Part of a small language model's weights: biases.
Each number is 128 + 32 x the weight over its row's rms, rounded and kept within 0 to 255. Layers, rows and columns count from 0. The size above them is the row's rms in percent of the matrix's.

# layer 5 attention output, 96x128, rms 0.125, rows 0-39, columns 0-31
size [ 89  89  90 144  88  89  85  79  91 104  88  92 102  77 109  85 118  97  88  87 106  82 130  99  85 133 104 102 125  73  96 171  93  75  81 134 136 128  92  94]
[[124 142  93 146 100 154 102  85 157 123 149 122 145 133  99 132 115 145 205 115 146  88 119 107 133 208 155 116 154 104 135 151]
 [132  67 105 117 118 122 174 172 158 141  78 163  97 111 132  84 135 131 140 137  89 130 102 159  93 136 108 152 124 125 127 109]
 [114  86 166 170 140 136  66 106 196 130 119  39  84 144 161 121 129 118 148  51 134 157 106 121 106 166  68 119 113 147 141 111]
 [105 127 144  76 111 112 167 138 127 135 135 142  89 150 146 112 148 143 118 154 134 105 130 154 129 142 152 156  91 129 137 147]
 [135 116 167 111 188 115 121 114 177 153 122 156  73 120 107 128 202 155 185 157 104  72 122 124 143 106 102 104 182 136  74 129]
 [130  71 131 125 171 128 116 125 106 120 143 184  89  85  78 170 134 186 145 111 112 143 147 118 119 138 150 137 150 147 109 100]
 [127 136 134 127 189 113  91  43 107 165 192 131 138 162  82 163 131 128 111 180 146 107 162 125 114 115 136 152  59 199  95  92]
 [113 112 139 163 132 126 107 131 123 124 159  76 196 159 109 102  85 149 116 129 138 126 107 166  97  91 136 143 137 107 134 156]
 [160  91 177  56 149 131 152 181 174 154 137 160 156 149 194 146  72 118 169 138 105 137 116  63 213 137  98 132 134 122 138  86]
 [155 151 106 166 126 159 126 155 177 135 127 115 149 127 160  74 132 122 128 101 152 163  78  90 133 130 112  98  71 152 190 122]
 [135 158  48 162  45  75 122 123 132  62 110  89  90 116 181 128 169  89  90 117 124 161 103 110  99 121 129 106 137 102 190 125]
 [106 212 142 128  42 128 123 135  93 146  73 159 145 149 144  93 113 144 131 153 164 136 160 170 120 124 167 133  93 116 164  41]
 [ 73 145 194 128 174 108 123 103 178 234 141  85  90 112 128 185 169 148 102 181 150 102 130 182  94  71 147 128 178  99  20 140]
 [102 144 140 134 167 146  76 169  84 117 131 123  86 113 135 115 126 116  81 136 153  97  98 132 141 204 147 127  90  24 156  72]
 [204 116 136  86 102 110 161 144 147 142  79 148 133  92 116 189 140 115 135 124 111 108 129 122 128 214  60 147 121 100  94 154]
 [132 108  86 161 112 121  98 144  66  98  92 135  93  87 127  75 138 139 157 108 122  74 113 138  82 101 146 147 168  66 156 153]
 [145 134 175 113 135 122  98 135 130 121 141 177 117  90  98 156 111 131 159 110  92  86 149 111 120 136 109 154 119 181 148 139]
 [140  97 114 101 124 125 118  82 133 130 133 156 157 120  84 105 133  79 142  86 161 132 170  88 148 153 140 157 119 168 137 165]
 [117 125 151 124 145 105 135  73 143  89 176 183 125 126  87 124 193 132 156 131 108  98 159 138 181  79 165 131 155 189 171 151]
 [ 91  97 128 133  72  97 158 126 143 138 110 102 132  82 146 121  68 117 159 138 121 121 145 149 111 138 106  77 170  75 150  84]
 [143 203  88 138 163  74 119  56 179 145 150 101 154 119 124 155 121 147  81 131 149 142 162 145 137 103 121 161 122 104 120 142]
 [ 70 146 144 120  84 138  85 168 163 113 145  20 172 137 150  68 148 104 127  67 114  88 180 147 145 176 157 121 121 153 144 155]
 [118 132 163 175 161 125 103  89 146  96 156 112 149 131 132 132 147 170 138 152 121 130 154 133  95 140 101 128 180 101 137 144]
 [193 124 157 154 127 177  94 174 157 136 145 157 178 174 103 170  56 135  95 192 138 131 137  91 162  82 143  74 160 185 102 161]
 [110 178 146 161 148 184  73 129 123  89 155  97  92 109 100 127 137 152 118 128 167 144  35 102 131 162 157 137 112 151  89 147]
 [129 143  84 143  83 119 118 141 132 134 159 111  98 131 183 134 175 155 149 111 109 116 100 118 154 100  91  96 117 116 171 154]
 [144 135 127 119 167 153 115 128  83 101  96 149 153 125 141 167  63 121 141 130 116 126 104 105  50 109 122 119 102 106 176 164]
 [ 68 113 124  86 127 165 132 139 166 143 161 105 119 113 140 134 142 126 114 110 159  96  54 135 116 136 151 124 104 107 117 178]
 [101 153 138 115 124 184 128 160 159 204 123  96 140 157 104 105 133 112 108 148 142 135  97 151 138 135 205 137 187 107  40  95]
 [135 116 179 168 170  86 154 116 101 120 169  90 106 117  35 175 120 176 169 127 110 129  93 107  65 188  95 159 100 156 130  92]
 [115 121 104  68 176 174  99 188 115 167 108 133 120 133 175 109 143 106 148  70 112 173  55 120 131 145 107 114 167  81 134  88]
 [ 93 167 179 112 150 159  58 160 119  88 115 118 123 103 160 103 126  84 100 164 211 142 152 165  99 115 190  98 132  86 122 131]
 [101 121 112 139 119 101 137 127 133  86 165 113 147 134 167 104 136 114 121  95 138 126 125 150 135 166 197 145 127  99 161  72]
 [155 128 120 168 142 147 143 115 136 151 146 144 158 105 166 165 178 187 143 199 166 101 185 161 131  96 125 136 147 158  93 125]
 [166 108 139  82 128 181  61  95  82 130  97 179 153 162  97 176  89 110 113 154 107 161 143  92 106  90 109 122 138 127 129 144]
 [146 133  87 140 118  86 157 137 147 135 151  67 162 157 117 152 155  93 118  85 121 178  93 127 159  87 133  92 125 104  94 176]
 [167 142 135 155 120  89 117 126  76  91 159 176 107 136 118 129 113 155 149 126 126 147 100 126 131 178  92 182 135 129 175  99]
 [189  93 151 125 169 114 149 120 139 123 159 171 112 148 100 125 117 113 206 109  48 122 150  96 143 111  53 148 119 179 179 131]
 [ 91 108 177 118 126 212  63 131 123 105 127 123 144 189 124 150  83 136  96 124 140 182  75 169 157 151 174 115 151  98 168  98]
 [123 142 132 172 136 202 140 113 155 182 148 157 139 142  97 110  95 184 126 184 135  75 122 140 166 104 161 120 142 137  86 100]]